Weights of a small transformer language model.
Size: 24 layers, width 512, MLP 2048 squared ReLU, vocabulary 8192.
Each number is 500 + 40 x the weight over the matrix's rms, rounded and kept within 0 to 999. Layers, rows and columns count from 0. Numbers have three digits each.

# layer 15 MLP down (transposed), 2048x512, rms 0.105, rows 1278-1303, columns 384-511
500488442523485544512472461469522460481520521447463581573597504537490476524515524459490486471493502502439507534465469534494582589472528519488532521547483454467405505493585626539499430480562552478461465552486514592501422473494519599476502468455513422508569555446486443548525531575481583509557477473514492493622544522473476500489533465502400520473559397443505540436533490471576527488502
614512500457455466470466543511384552417475471514509508609474492500529478446406495503507443463494469452490393446484474408451444421430491547504506510505513453545426501523500474540507492478458449499463515413474428557414517468548496540514541484517448553539517444552519505476543524488515472560425491554559476486447503434513460445439532462500471457496554524484494554536550569502455508463477
428496451395526480542484479449507576521549518551470468465509469490461441493458496520446469450443535458467480495516518596514566542555560536513528485485506545457549537490441490579527490451536495473478476544454567478501440522539458545439465517492532516509475549485530480549509522536471491368540562530514434501480559505536539530466510510487539447533457467438486521479463460443478446550517
497418458517520525496545500502515530606534370488465507394440469539404498481490568463475460407516520535527541523401412491461529450522572564519532550490534583512556484507453481515491516450543408559440446525478534548454479542457435517512445513483473441514510560510479496500451499542533525497461453470489537493504520548501494508442478532515482492523495522548471500494426534511468506472444
476506498501536471473615461459504479545477461512531525494561474548500452521518564516528428484507493509480443463543414493572462524501444471502557520486462439519440442466467514527489439436496470519485520473520471515563478501512498465559494479454417518401502569546485536481519508456502527523521580549477511412542473443537504419522435547510524481458536486491452478551440478477482520425493
612487438530549473534561555490521465498466539558498470484623546465432491491517568563473554507489470450476485524536453540444536506539516410542515504513494469482448555436485404503510493405471488533560439499561515474520503435471512484518546521479483511540427509562501517534444513457504528495472500583596494387496497521504470508592512541501548549480441463467457462482441508534508538465499
516515496397479482440502556476462480542480474449450533520506447528555444472523478556503498493478549474526428517507480490546580528521486415545553586486517516509496522523470569569473514475429492577532490480517500531544463482427468535483502502520455556538516545546550557390501548492510503534545502537507517466478552495532450515451450520433537393535460541486614423534529541490523468485497
504505530518466493526529532511463527515449484459535550535426514448536497568624475471542466535490547513482467471574528574562447510579456519465474533443477528456532446488516406465536433461509476494513489536493481539474366461454455512521511487440558532491507534571507485534471545460632484527498429495558520460519491470504414418477546419480584487521498516506570471492486515474513485479476
483485503551535542463517487519489456491523524508466496528544518526495452503492510417399452532569554435487461445536529471534528488565514490499514429458496545522512554522526438477489476465515532415502472496495498539479455499488515501552535490480542542457513517576512523528459527543456476475512548509465468522499503503426471513460493550486506503469499531481537528476508465505475520460535
497505463513477472464459534509502518508491458422494461477486484467486427470513557480482534458471504490487557476439467510406551473444477479528456482531474454454481447487559488520504510539525535550539532487540494483453507554489495526540508409507450512535430545519480545447434502523473471526409530515482481469527522507535501499537489592493525455451433595462486513496567540493473523474587
522480490441438464499523498507546510503517488550484455487519494465452486492484510441583566440473579528503428543497560552453468543507519486488495494447546505549470490508432548485581421484483467595509477521494489497469459421582502452473541399475473524452471482539568448478538504486425471480407461496543564514517523463430496433557456430477473569503519506552488519461457595481509419502577
546483487465488467506533468444538548512465442539571472554478547488474493528540459489496487508556466472476515494519490489498490515506497540554457468543467519549515582488509486501481529509526472414542540460525533448459557439448501465462520507475546514394535526445563468523635515509437473445523482628437493546525498587545491510476525565564485468491536480473507537554489454514446549455515
501509480495520477510532494495515537527497507508473542500527496437521477535505538477477499480470446497562477486493501477503489485540490493467516531459508464471500545517482550472528488497462470562522454460538519516497486497498515461520463476522542510496468481471499509459511513531487532507532512501489459470448488549510486452512528504461510514539524445522497498551459498460467507505516
453495497501477439458569567585438497510458486495485547528500533465517582420486510522498508546520525464480483471529550432464557462572519456536539510528518527487519517590507509461445472395558497517448505447475487420486538485532471534424518483481491502520536452487415512538488472498528494487522507461562477472517536488492475496482507425495516518454435506451520489517552465442466500428527
396556508489475460521512380545521500482544491440529495481494497536447551490475495553432566444562516475468505542521522462607490506446511506492520590480494501518462468427446492443529538539418495550497523522504510501544499467519493541554467521526475470501498481475475475546482553448502563479611478522462465507496535440445472443468466492509518519510454501514443468493541496561488494538534
468499506482465519430481437528379524491532562499427434509510543466463523569537430502413429498431515466440484550615464412520539422502542435535434525567465463491486560530512470505442489467473551477474520509532471434513495496518509527580598522523564569455590441517554543535457536467492512436559447466532546511460452574532486518548423491546431485437467477503480448507586543441507464423479
444484464524456468567497587519614493501386569474477498526478579575506508512525566484556512536564544440424501471467485510557528494474583521521538539438494570507490507499483624526470532507579478552514497474573422420587517473578524511533527457508470558547557589447554502514506470441465567427522476454546504551496641486573515435444444456423475452584519462523453517401474503420490507549477
497551471491476546485547511520551537516527495529489512467470513545493490540474474539542464500520425447465488552504431534476497507450544478530543441465526477502552547447446498502476520505515584433464555462507560488546462485477417404518497505445527459601489456508482522545521512494577508516513509451513528475516538533499521530523515473462477449556417434566519503505506578468491495443507
534524524491454497469558545482479529514519488593615447496470485554580651520460502523477514560489428560477465553528390513547392449485537468463478554527412481562516484467511433508517513469496450532491560466447493461612506565461512525424409514474416455453586495520607579382488618460461562377496500525447541468532493498516518494488581488493584421551455472577482453524404453540397502451511
530406460514563471519469473514621498496541487530524453468576507526496525557495525439555485568476461555424521557491413480528522570588499460444508520474409623488491454552579478520464520459541591372353463493497617462495438594483430508470437497499449539527426517528588508501403461504554485504480515480500554489523617514454570501423455523384480526408479541529547442649530579495546508506429
562466460547432551505529483495461541551528522518524485555510511496550429414464533570458511441574484540450499611514535386550516559534493560525407520485451485568488538526470441444505529555535490411526458428597479491478502522498427492479461443534536494571540438551514520543477504470431441479496403464453483465517496460453506473485434483466555507468511523547510536477555484541478490563495
525486557495441505444420522512512569551533448473503448481517507519568449492481517418492545550446482516536512544525473505425448551532553560496587517594506484502500535500492537495493518454420425462530559453513495563437503485538426524540485438555511535523492533512566487471492479494446482542487476537424495468554535405489456483517504593456541467389598488468414506440473509525490529461543
527491420474518466482488520486433454545484524501478432445444525498482523514487502528490486475459491419436536498504451486455501499529506506534546492482474524516566530458480525450549529508532496479543453489465453510506520468458446544498523499478528502532540551506532497480524518523451555510527529552465535568541480497502452492557424556531497522500559522524590519520456447469553496459482
503574519483523501466506523503477494525494536560489463430541505465491469517450502480493531530549457546579493466525500521476522479500524479457508458477522430524514497515493560520481488522519497530473514479542502476483497520495460483512485511494486484464495499530508496461487514444520534518528478500496477474554448485462438504492574509513491569497528507477479521500531514524517479488542
494441513447596460457519446466513497539420454516498541579496458512521509496499508525491540538430544476508463504494527459523491490529533488560497496520522563462468482500471538460560475478450488568507482514482474501526467544512409517537528493400476420580468500450519451474463421516479561506489501458562526519450519508481506459502482491556438519502513506500520462564534510472442415535525
484507539459457510535542600531546480519591413439539528442573497487478562548461585522517519495428461494491468463483462494456449455422470526449489543426566473539546509468450474496464487530468480515449450548481422431515487539507501497493489516536441512551521430532501465526503448461439438537537533557478461507552458442537551459481503506444472470482519449587504479527520509534604482535471
# layer 15 MLP up, 2048x512, rms 0.069, rows 1279-1303, columns 384-511
427475457497500457513531402420554444490522532444495586455445429521455471467512540437532527515454470435528484516454445420483491493492496508519522533538483524581529471492578467581519484497488459516527469534485487581455459460568503586492577491476486546466437600430510480481555466609458524526538528439523565536499455506409500465423500580577477500515552410517497507524523498518515485497455
521541479462464520510526496573390588511543526481494474458514484429509487511438472464496569444494507539498473601523476476536489553488552513544484453498478521416524504445538500548506512441553506518428522511476445512448469524533502560452503563514493500481484564488521370448514506455509546488477509517511439524544474482531412492568491500538521496436461504544518531589488467529508519567562
547532567533497493468485563549453479412503484552409527497468503536514541499598567479451557549430467490537519530458417448433508449506598502541520567477545506522556494508441473443471449458548460472505466585520466473453565484443508575546520513541468598526484455424428510543509565437562446475507512558579532507513493453475486489520536575544515535411507575507514594540465561548467486434468
486487488461561521440499433576532507483529528537532488527461488531496503489428526566471515499503492426498520489523502510461446408492497458432469429530453498558440446479476500516505519580491484511512468462391452472457540477492557392505547450559534492529478514461510483477487529529507457494515481529553525507490493488442471486498478446502483545539474520532459559457452462500511496525595
513577443524477483459565521532486471542479554514558451436517521469509500467496474480488531496455530510529496484424411473434508557400433433498482482490524494461577504484501531583503526521480563534568491538423536446543539495541509510497444538449472608510484478549518505460432560525508483500523449547532458543545467479538464535461530505557522523452498551475478435444546446567541479507456
476536580509466465473522500497450584491482524495508533451569434514521576425523504531515518489507496537509452402549498488475533575441505537478499471515594459511467483465529540483507476584447537508446453524522559450469485528471492471516525492533580533489514529569476532458559571477460514505495543504516555537447568514463484454497480504540563443485432532488511493511556431530519621456428
431458496441472447512468482512523528489493576497552552513476475538531500482511506540484523503557481537490517514519533447492594491457451550412498443479505584582478485501491491423517432534516557470495400500525437504546495496515488505447466567459485440439512518489488502545466518476534481498454553519568477421513549485453545485455525502510537491552530575521515537543465498474496497544494
495438524443503551510414472519467497526479512486527449493488462508496524492451453558490558511484494544547495494502458533452456490494510545513495501545483557425493469509464459484483505531478492459484492532430453462528489503502510502499499439479605503536506421488507448540483481459526515496505527512502525426574507481438492459551527430578490497525541531529493475469515577418444484513510
483513429548458514501572442471487482479489510552501486459543496474510547503493456523543541517518572505542553567548569452430449531468466473483459480366534476512535523534484478485464439540493479479505435487513563538516481518510484483524516510484465495566456493486452539518450430497496487480491449506482484451506496533495431495449560573489466510531427556518501488534496534461489412471474
506501470539519483525507528494470464515548500520526442501517490440509549583537538519441445540454480479450585534476511469524532503463532496429513443478530525528560489523488509418464507425474533559592462447490543474513543561570466392475458533475437496493489500419484527484472476483499461499474443452549479493414502447458466607521480454578497539510550495488464484533493474547512519454506
503505502451504478532422485486481540500472483480518522483401480551549513482488504525533513557514503465487522485517446428487443547536511487486438547497514548534480553557525509489498524573492531456528531432546427472477503542517495515539518481568512528515434504489563493439525514543536515508529439527451545500517505534435490548547463553567477479528471514528495555562485522491573568540477
475494511517487484476533539478490505508532510504510523505525495529474481489487528477449445514503483483491503518509519512530498481481521505525483515525524505461488514501484505481491528486544482494549537498467474512518479475493493460509506485540485504478499492500536510545515537481503561516479545488493516525517506492503484506482527509506489501468515452490524500478494481542485506538503
480520557470493482456534525506443514476487544504487557469486485490534464503496501493512494502541594529554523503448500521550492465480493527472553484542548519621480473516534523489437469483586548513376470489559382525489524489562537423502478483558547550506571441564468460426535465467544456438491468475448581535501551547457483517451496448495506493474523507529530499524488543549512479470523
499559449498451526480516518526442478507511454475526541582383479516481504493506514530475523522514489527525484541592454540483559499446520507558519492500521547519461556498523484576546465492411538472481450523471535549499475493459553395475564548523455460497482474514547496547515520474503457469555560563441506515530502479484444521532513616499517496470550511510573540559590542490546444461502
464515512454519519493542437516470477522497500486548449566489477534509557497521439456542455413523530585526539490552506542475482405500534547491490495477463521582525534539487490549479474434475508489434512417506594571491473503467442507464458557502419573492460485469504533414509522456466519517534565560527502433505503494524460526532509499450460507556429463483589400540479462483475474443529
488529517502424516474501536514515512501429489511518497501430456547506436512508500528571531482533488569435551538433496503467497538507539503564504421466517508538499463452484476386545424534607509488536533496546531451516429471537488494472598515514559459513544543477431462528497426460520544462553545555645601507504510506562537486453572517482547478535486491547465545433455469497454512518387
505486493459509508494484485537512508522486471498499555499504535466490461533524433434421517621520436504563518496438445492472536554550578487454493479500577515555515463488537479482530530471601451414518591463544546386463462475492486497542499525546463463555567499471494436510558529523609514534419578511449488455459502616488514534508521528490513494555430519533448461588568518507538459530546
560483552434441568509521546483463423464482534508471499575475507505544419418443525526516551514571486545516521517498488536456504510529548497485384490527489499468498588386589504513507499447448582478391569473492484470520519462523554586532548510449456506542490475445446479495461532427505453453528597475474592473519491525416585538495469509466478440425544495596448538540581487562471433508449
484589469506477562393382560485489475511567650509480499529487497469508521586547488570517447467489504447453490530520493496396412499485488518428477512571494381479550521487521440558432477521508451549399442495537503450419508565533569588511536536508453468560486523501527546508567505571556450474484503475560502546520460530484539510578511446444553474475502507510486489447519546528543420563490
431450499474516456475511450507390520586487546449481553482488485504504543631549502480484483493499481540585545520452548537500526552473536468409505552504502569415476547526478501474481515562536564439442450504499460505475493543498484503474489494538561571541540537541425415482461434496528539556510482490437500512518514517505527558450515439541510572507457522455413538474592510411570463421489
442396511464554517435453507492555463459535505415431496471464490418569557517509526463530480519466502556475493540504488527446405459463475450486483506559452559485504555534453457525502566552508494405469521510457480458488530540476472464461539511464460474517467442553545432444465484473508470481477510488465502465583572410508414504519511467518479535473472478467422474514449500454479472461477
459523533549483521413462544527519501528576470468445503564511486459543490521489574477439516560518503488493465511470449475549457478490507537441454483451503534427451469521460471551408562463456479545576521502510441530497560554456499557478450567500507460538468491464548455455509513479533508499461517546524460446455493528382536506486541416488574424457528521502487533510481518475505582535448
479516522461547489529519481536510548509474508564473524479540493469442455495438447508487555516538479502505463503495517442460479468504454508498520539481479527512513498536512488525484504480464518523428543448523503495455503418503510479461508480525492454464475525543532557520505451464567544528524496534504520491550451527532501491537540543519502539507473510520449556521473503529492510541539
428487512503530475573485522422483484540478479547474488509474489498517585520452525545537523537448493500484486480503500498533477482484515472535510447453462534530507536435525564564556497469515537513462486513507484494517496502466454479539497496499519550509508405466553480503526440501426546457449437482560501464502427458554540543540405484501528495491512502415550515521521542540553474538518
519533470488421586493540450476491538399504548527451488467473469529516509491508534477538524419460561493422443532467461529479492492531547430489531528458455507523518484537520576512472626441520511556535547466562437413610522517482476448482472543511510508480441484514506487464544470476513495524409481532458516466514447559490528534455519521510483480565502482429520462520512545501497513473472